Weights of a small transformer language model.
Size: MLP 448 ReGLU, vocabulary 1152.
Training: a variant of Adam for these matrices, 142M tokens, 8667 steps.
Each number is 128 + 32 x the weight over its row's rms, rounded and kept within 0 to 255. Layers, rows and columns count from 0. Numbers have three digits each. The size before them is the row's rms in percent of the matrix's.

# layer 5 MLP up, 448x160, rms 0.124, rows 257-447, columns 128-159
112:173120183132160212119124080110155163122169114123149139186116152123163132088199132091154167061068
098:135143177146158085063096115187108133117075121121173088175159088119162108074153116154085116125157
106:097114142128129125127139177150158169163145087102106148151189119168096160136137154111133135047107
098:106096123168118138116114124072142158074150152139171139082144121160163138210096201160130141160129
102:099091122078147181111102084079194163130192098150070112134157146125171155132062128073173137171079
104:122200163158147057117174123143113152160184138135148207166146103145169118186105108114086081120066
097:149121115137114179097118157063135098103199084078147122099116142092161163074130135162099113083130
092:152149157101118135167107099101076146206170167117113180129074168114142078163095138133099061121109
099:135094174205113175117122134062090125117160118123149098144148153136136075161154134158137155155125
102:130155101130124138116109120100157116186101110133095102138090113116142165097166143079144122134151
095:162133154134197131049065085158157130160217106154102175124112151100148189148127091107121129173088
098:143139130175122168149163097093081100159086176126159114126133129133077115158222154106133141157126
094:107117139145143153084087125141124151104126118199145099115100126107135136126104155111125153114140
098:123192134134110105134157100129109084171137106095188147103151136134137102106141132154113087088070
089:115135143125113164141169132174127153065131082139120065150065198163110091177116110095127122147155
105:108109119175137177115125136089108130132130141131156116125119087167149152128142113138166057138063
102:119148130151094077106165098097097122164130110110138146144132096122149077149134069167136102200154
092:107162160163147127141156114150053196142145116087165077148070146087175121136144131155114058121154
099:102132103081166080164119163166148089062096123169137085127099138188135163129164101053167105122098
097:090162074126120150112142127145109151138155085123074118134110116107131193165117142108206109093166
091:176141134170095096121121112102088126207070200114110083142106082127097120085140126139150140116128
089:136184091160161095108148147131093158186103144119077139130132107158049128130181113108149169148127
095:160087144107114171119100130111089065160071089077152076093103111100134144124133127091150113100066
090:082129134135137165100152153105140147072100070150100135167086130138106190150139158124099127148108
097:144174132162104094094086163144121104125135149104148105150132097155165154167117142061093069127140
098:133124145129114161115093065111142140107078165137159091114124147105143172137105163059111097154120
092:112106101098113132151116125140092107133145123194118078148138090070164110135092115108114116128189
082:140173162103135172128159094138098154185111120127120124153141151121129100150154078134147141125140
090:103098120129147155122074134143139131142133112208145121173187125187145185085128168084065132111117
090:147143114085110112182112108166129153104201096118131132120135158139125138103127078092159127110149
099:128116178097116124200080082091132149112152169186104160151111129120128153135122189101124131106122
100:128136138099162127137142106105160122111137144103169148125098083165129167090135162181078113134136
105:118037108135136087126147147137072129184135163135122140093138073148102089176141144139095149106036
109:095131129143177112149127192126152129090137109100157141131163124104125120153147108119120092147113
103:097131098145118107113077142138110146144118186153126132061119071165125123099143128107113111071109
094:100097121171129112121170138116107076110116163098091154165174059146138123147177084148171163158071
098:099183159122079075137060134172142075098147118173117121111113100100124147094145176065121086087088
107:170143121158137126176167154158103155144098123137193153134059117162184151119203123049093121114108
100:151143097091135176165099149186163128141158120137161149134092143156110205074099155109143147126161
097:124112084136147124065159105102093163167122112091126120111135091110050154127154100074140133159094
122:211082194191095143082119118080138110156156107145065116143113137073147148116131120191157181090122
091:116146098134142163119103111088182108128155075168108088113127153091140113119119123152167099105139
095:090094067122161126153093133199105165116140108228156109133128164157078098115143098130103104131078
094:109112161124099110117149125138137116186176107163160134192160128119140122184102131161060133091203
103:103091143076139156099098094103135129149125069157077133141136098135174145158168128167146126083156
102:139122152094159143108133121201180135139058172142078093103132122181114132140169157163144175150110
098:145152118149171123165171113137105061134096145153125100111140148191143069144146083080082083118124
137:140081113150140147153107143167095104162164126085049080116144167100097107102134162092076112150161
095:163093135175122156096137079080099059152116160089158106169162083178134193162102146121108116161064
101:131117106155121096179177130120074142156138116057133143137141085185130111114185085157117118109106
108:101103108090122139155127106139076094151159127135152154190151096151149131184162129115119163091135
086:102067125104147178125130167197167159112135112151080114033100112111095161186146143153147103127175
105:137122127139120101162113148086052083128122143115157128158123119163161146123117138107111153121149
092:131081108119092150146152197082166108124175122104088100084100168093108133102139146121143092187145
103:107173116136135134108150133121067122121107118132105125125098133091155141176124132108199132090181
098:139136143141111105139076144136123164177129145145140132160125139126096083135136156099173161162120
094:184166127164098128085178118140084110069120099119178206130119093144100148150128122124150116081123
101:132083086094149167138056156143132103205167068130141144090069160176146147155109123141100172095102
107:148112129126117107137199103127153135177120132146143167205157071157181116129180079153018120118136
101:209142111225123110117108081140120117112065155039148127115104172163155144087105148072127127117068
090:146117086143198107181109134146133106107078084140130087070118083163161162082106139153155144096138
086:144204132124135170113111087137113136116159138146123169109176133107150129158098175113136146104102
089:162145141081098092123132165137092179125104045159085113138107100141102146144158116124158094162078
101:114166139177149158106074128108128113098119134097112077131063097152117121104133186124184147083123
102:116093182120108124070078155083174127124115178134206169144150121136080109087159147140085126134105
092:136100089098116116106126168139094111137174101090105146080155199159094155092174105050129088081146
096:115094094115094166090097131147135117108130211175108107093176140148170100174113139173138088139137
100:145122076107121116202179162151109119130133093138169135131095072110110150070092120163144099070169
092:111109126089084151167121160139121138106142066154092148111124157148125098119183124090152127064096
097:107097165174126136111173125096119164187169156139080100149062127075143128171125156145156117167160
103:099085067130184130106119115099124145171078148132088125134120123179123113159158133175129120133080
089:144085086146128091144172124176086187141116141089157141151131094157121131151172132157102088103162
097:119161105140126104106197165125069135108151154171176102202107178170177104179115100125120115163116
098:128075137156175074163093141107145106087136152129103103101121145192151117149142095135089153201110
093:141158160104108111138164146108072117148126123148088157107142126160160118212078088119095135125160
102:137140108137143124095184185142140144161145113096165127130148090124111143115193114157111133126140
131:171134145112122039108091114116136060112074161137125081133140089165115137077141137089140106147120
103:095183119184096128153099164103098141144136130100154121155057095154180117085137113154132117189161
101:113159149144107093070101141121167124170105119079187139138142152160151105102167148160084144055091
108:144153146151148080106079110148062087137066121103163093139107107084101091134112114079062117128119
100:137090158143083122154173156108159176091097120149095102109099097124112142159188180092140157140126
111:097112149154102102082109115206106118101139175115133052151142073138138074149095118106145108135164
089:137128109142122099122187111154096076079057092089164133142124137118172180119141087115140111100137
095:113138105136164123117168081175120163053150120117136199076166117117131093131133105143125113100161
111:132152128130130133063119092051080109139138067104108180105121155152155135107141099232123068052089
113:144074108117131189139084145132092100061188132106112146188150123129175161143123119129100131210115
098:112173129150119115119119135168050150141142108107120129125169109162125101181142091141121104164131
107:176095127110099074096133121096149134159072140152069136127055092146111110159195085186175108099115
096:106154088149066158148163129122119099115171106146153139169083146176174128129181118172176113122146
102:099125086109105087086164119148115146181109122120157137149170128144115166141132086113057115126128
103:114056057112151135111149105068132090112112109182134101126108104147137140118069101145133137138111
105:153109078118169129160099092150155132157123098127160134095171200115127147062130136144119160103081
119:090147166133118145124198146102125153188135051166149160161123125119129089118051100115100111154178
099:105130091096190146143147113142183126178144151126108075186064151133123128120134091170139115129086
088:122117137132097106137186151166126113124097126130174117144137053134110147132158134192114111130141
103:150123148154121152143109177125104131161105092156113109123115101113094105079127039159099190161155
115:169122163105145088146150126168139143103078077164124147120064133142103147118159056114163120147114
098:126144128112123127115142088168120116120150175089182126147128120095099127137143130158080146169113
122:129161111125116145122115152181094109082124150119142127131189185155143154077098144137162111159130
100:107109174114130182151068141131112101200142100123089068165032142166127184116128122177119112145102
105:132070145163138108125164156104149207146084147105148136110158122120168105105116123140142126145118
099:150110097119100143146110108073140134188135148124121129084144131130121164105087213109115150126064
116:166070114171125112180088127060122093100155150127159153135126072073142153152129177164142157138133
105:144080093170153141140137177134111126038073096175124111087115191186064137083143068128152095148088
108:143132137177112113114096168110061178100082143092111108143075148136152132091099079159093098117143
101:126113157130081147108160168066103176166152107123140108138118144137141114141141086126088117109184
098:138178124156136136137130152115152141102094133126137127101156204217117164140177133093155136102140
102:124087075091108143051172086091130103147097116141109136137140083166094162158174179109169131132179
118:152138132130086134139112140116119097168175145174158142091145165143150164131120180151152134161221
092:138100137116132160163200124130090121106126112052165121202081132128144164159067136132104162172099
093:125104130150076082139173077130112118125101150097171120091114184110164108097116116139200186088120
101:103065177102079153189136176078158144158135105098110087145154124138094111103122121133156126156170
089:140108145088174104117051146200111135088084101145155145062143135149175089161150134127131119168129
107:065050096179103136129139084134124163130148166109152099136157123166127147092199124172138093083081
100:093114100124183143115093117105113150149149089171105117065136099100154155133098128165158124144117
106:171136136201127150139188114151133134088107079090218108124118122154138154085131127075080147137121
096:151125137085137125179136083133117130137091133088107113184169130136139082176081111157117121104179
092:142088099125089105161176165107081115150165091127141216112143126172169151184102137177110174113178
105:118139079136151142127048144087049124094165132146104110132096127151079109129174096101125176111124
097:131139170130162144092102138145154102113115115140119150168117215149101098103126065088116146108122
090:120133147080116154121132120122153160145169131129102124101082186087141080155158184144192087133150
095:118130103152126146177056184137168071131155175142130109133151099132079144075184133166109157131060
103:152062097162148210129157177107171087143096180150129137122113163192138159130159054123122120155153
109:087071133145122093135104100148141108165125139180140102119105190138096124079093116097151125129102
099:114105106118120184131166106076139157160171183170144164100078150144184118108137131142088064129117
110:153115156167098111152084063141084113123144138147143100146101152111139066059107107091110099192179
097:142139135115164149187113114162177143114181119142126164117154116133153182169067176162112119204136
105:157118156167108138136161152104123123156070161087150105132135097167098117160158135162088125169143
099:146161046107127087140168113145070183114121071138083117056128170076073085181131129142144107084174
110:149140146083093125157114075180120125084052170145093143109202142176173072129144161109138153136179
095:133100110146118116095137158088130098113128143092148078149110149087117115156139173138116105167215
102:053183126139171145092138078149157204136169102156131136158092092102177098194129149177168064080124
095:131173185128142130098131055208126092151118161075072157116102151156131134124095159143131143087156
110:121115187190131174109122133114132039131113118116148130103092085112173142118086162196061142108143
097:062116069169138070135066124142117122085141122186117160158139154202170168074102120071114117113129
108:163116139099091197150094173140115137135078114176136105132124125127110137109096140185124165047122
099:158135167077131165159089156162148106076139108160066168137128186129101143069071082122113185143126
098:080105139127149103125155102079154092166120077169119108090152106133102173134118104085179096088081
096:167165183104128144076178144106117141140208194148148168140104077128164074127137135135088108169130
089:110147074097170145112117061195106161104119099137110156174131113132118093111198105132135149145155
090:097180144115160139115118169105108113112146084176141095152129220132144076117131153111122139122137
100:128122151135176134111112142076135148146078106087163135076120181204158146053100177099163106104127
104:127019101089141182145127114106168167128095083061150122159159115142136188074080113151198205125179
098:053113164115089112167135106100140158087097146186118142195135085136180106145132183141206151148190
092:111141124098120147082161065124133205145136119140134101233114161086104045079121136059106103159131
094:134121169130137132132127062099164198129119094143136172101108158214054109077186122060134100136134
142:120108116156132136127137204090092096169105119095139074148127161104117109150166160137063130133164
101:140163147106131173162092150140143187114117105195077093161101126051109127188106136097139102170130
103:137098119158134095068110154071102121098124139140157064090165083116054171078131148160126082158095
104:099150184128095107092102142093101150121131220115091115128171160123150095171115180196100091115114
105:139076177126124109062119094165090157170128134103142150129110136160111101118116153137089083098071
090:113134151155134107144060094150078142130137090147178157137147100091101117148131119137097114130120
092:168161137130150171161154202138117144109129110122135141114114118091130098132124152112168157118183
099:096145122179136119106112110140180156156105095111092094146051143133170134130088179154154119107112
103:139133055129135139113111171060119147150208121139119104118130151105163114121174136138142104074139
092:105135155141119161083107190135081139172124186135138128087104115130121143140207133085128105127157
093:129125154155162144085085079202169159143112134116154096183113112112160102149121103128115109091115
114:086175138153130102044160137119075148139129197099139140144136212059124109186162115141087057112146
102:128108108133159163172125139204180123145104135128193123160125159133120140106120148104150159131176
122:154163175121136170119175101160148136116121108117163143165132071107132110159155116146081156132182
102:182134144099131162138091076073148159136158098149111103097118141113130157121109118123212097071104
105:151130180114101096110082080145178128153091129121153150124065103112172109144095134102178121167119
092:197132134177140132129130094136042166171120174131075149083114110049164119159080186178111172139100
095:174145115175139131136118110150077139078139096114159119106140117110134127141156189123070168194092
102:089141090129134136117114145097118112168131097085167086160124192126145135109124138155093134169135
093:091196166101128083067067090140187115130042157125117160067150108127065185132110105131163142120163
096:161125160130083116123187138098094114094116150126122083153099080162108127171134126132122132146100
099:163112128126048196083114160138134092188136074142146062143137174119083130069166140072181129085121
098:151142133179109110106101200055148157145203190121116118156121088160092119157143104102099115149114
093:181149096125139129136078041144097140108155111095103146106144116050122181126123124151141139104085
091:120165136163076135129082154184048105129101144085159130156065117116151143115105148081135115158087
095:118128151100117123157150116207152114118145111086144187147057126102117155165143164116147168137119
105:107181174145128180112079140117118084144097154189146105116084134103150095084115077085070107116157
107:101129120127139132188130217085112144115160104195114110109090126171076120119118129129128155104111
097:121078150130128131185109126144114093101135156115089132060113136104089129145062115136107091158110
094:096139143075140160128137152117103126109148163139111144119142170102140128113150174140140147118147
090:117132093174143164095086106129103178112165182151112170163170109201144167154169150080089152101119
102:118165139109139135094083128088136121152098140146120101205109133115093111078126097107126178158149
090:143076110159139148093114164189113138135132076076141133065119062188137132087163189137115112120130
099:105096138160131123119122119144120091102131130109131078121148164148128168171123125155156145127174
094:110126165111121123142119139133112206174106068138101101180070196049152145146040092124081107113148
099:150120161217112090128120169092125104133114213123105132106124096164190091122159118151093144077079
090:088182134176113108087114045059117108180117102148119076172076054117114141112142138168142074108119
084:088139148075096072190090097163111118122138081148123094133109161130105120151187088097140161235203
101:092101101121150131130136169079169155179159159186075118174171148151148147151168115174115105094163
098:127156079180163103139113190107126095155132071146169113126137147127043090073196094104137114179127
102:126167056119091156130113123127159087176105163124150095117174114102125151150086133133138123153116
088:137129104087160147163064145152132101109116094126111118124148159102108179086133114125156110133130
095:186098131152085082157118168181113155151147120171131126147169101186161095155119160083125155116131
097:129127103147144104160133159074144073093103165110102111160113106154168135103089080129146076111146
105:126124140082106108171155142109150098107147204148101136104123111155151151147194093109122126144116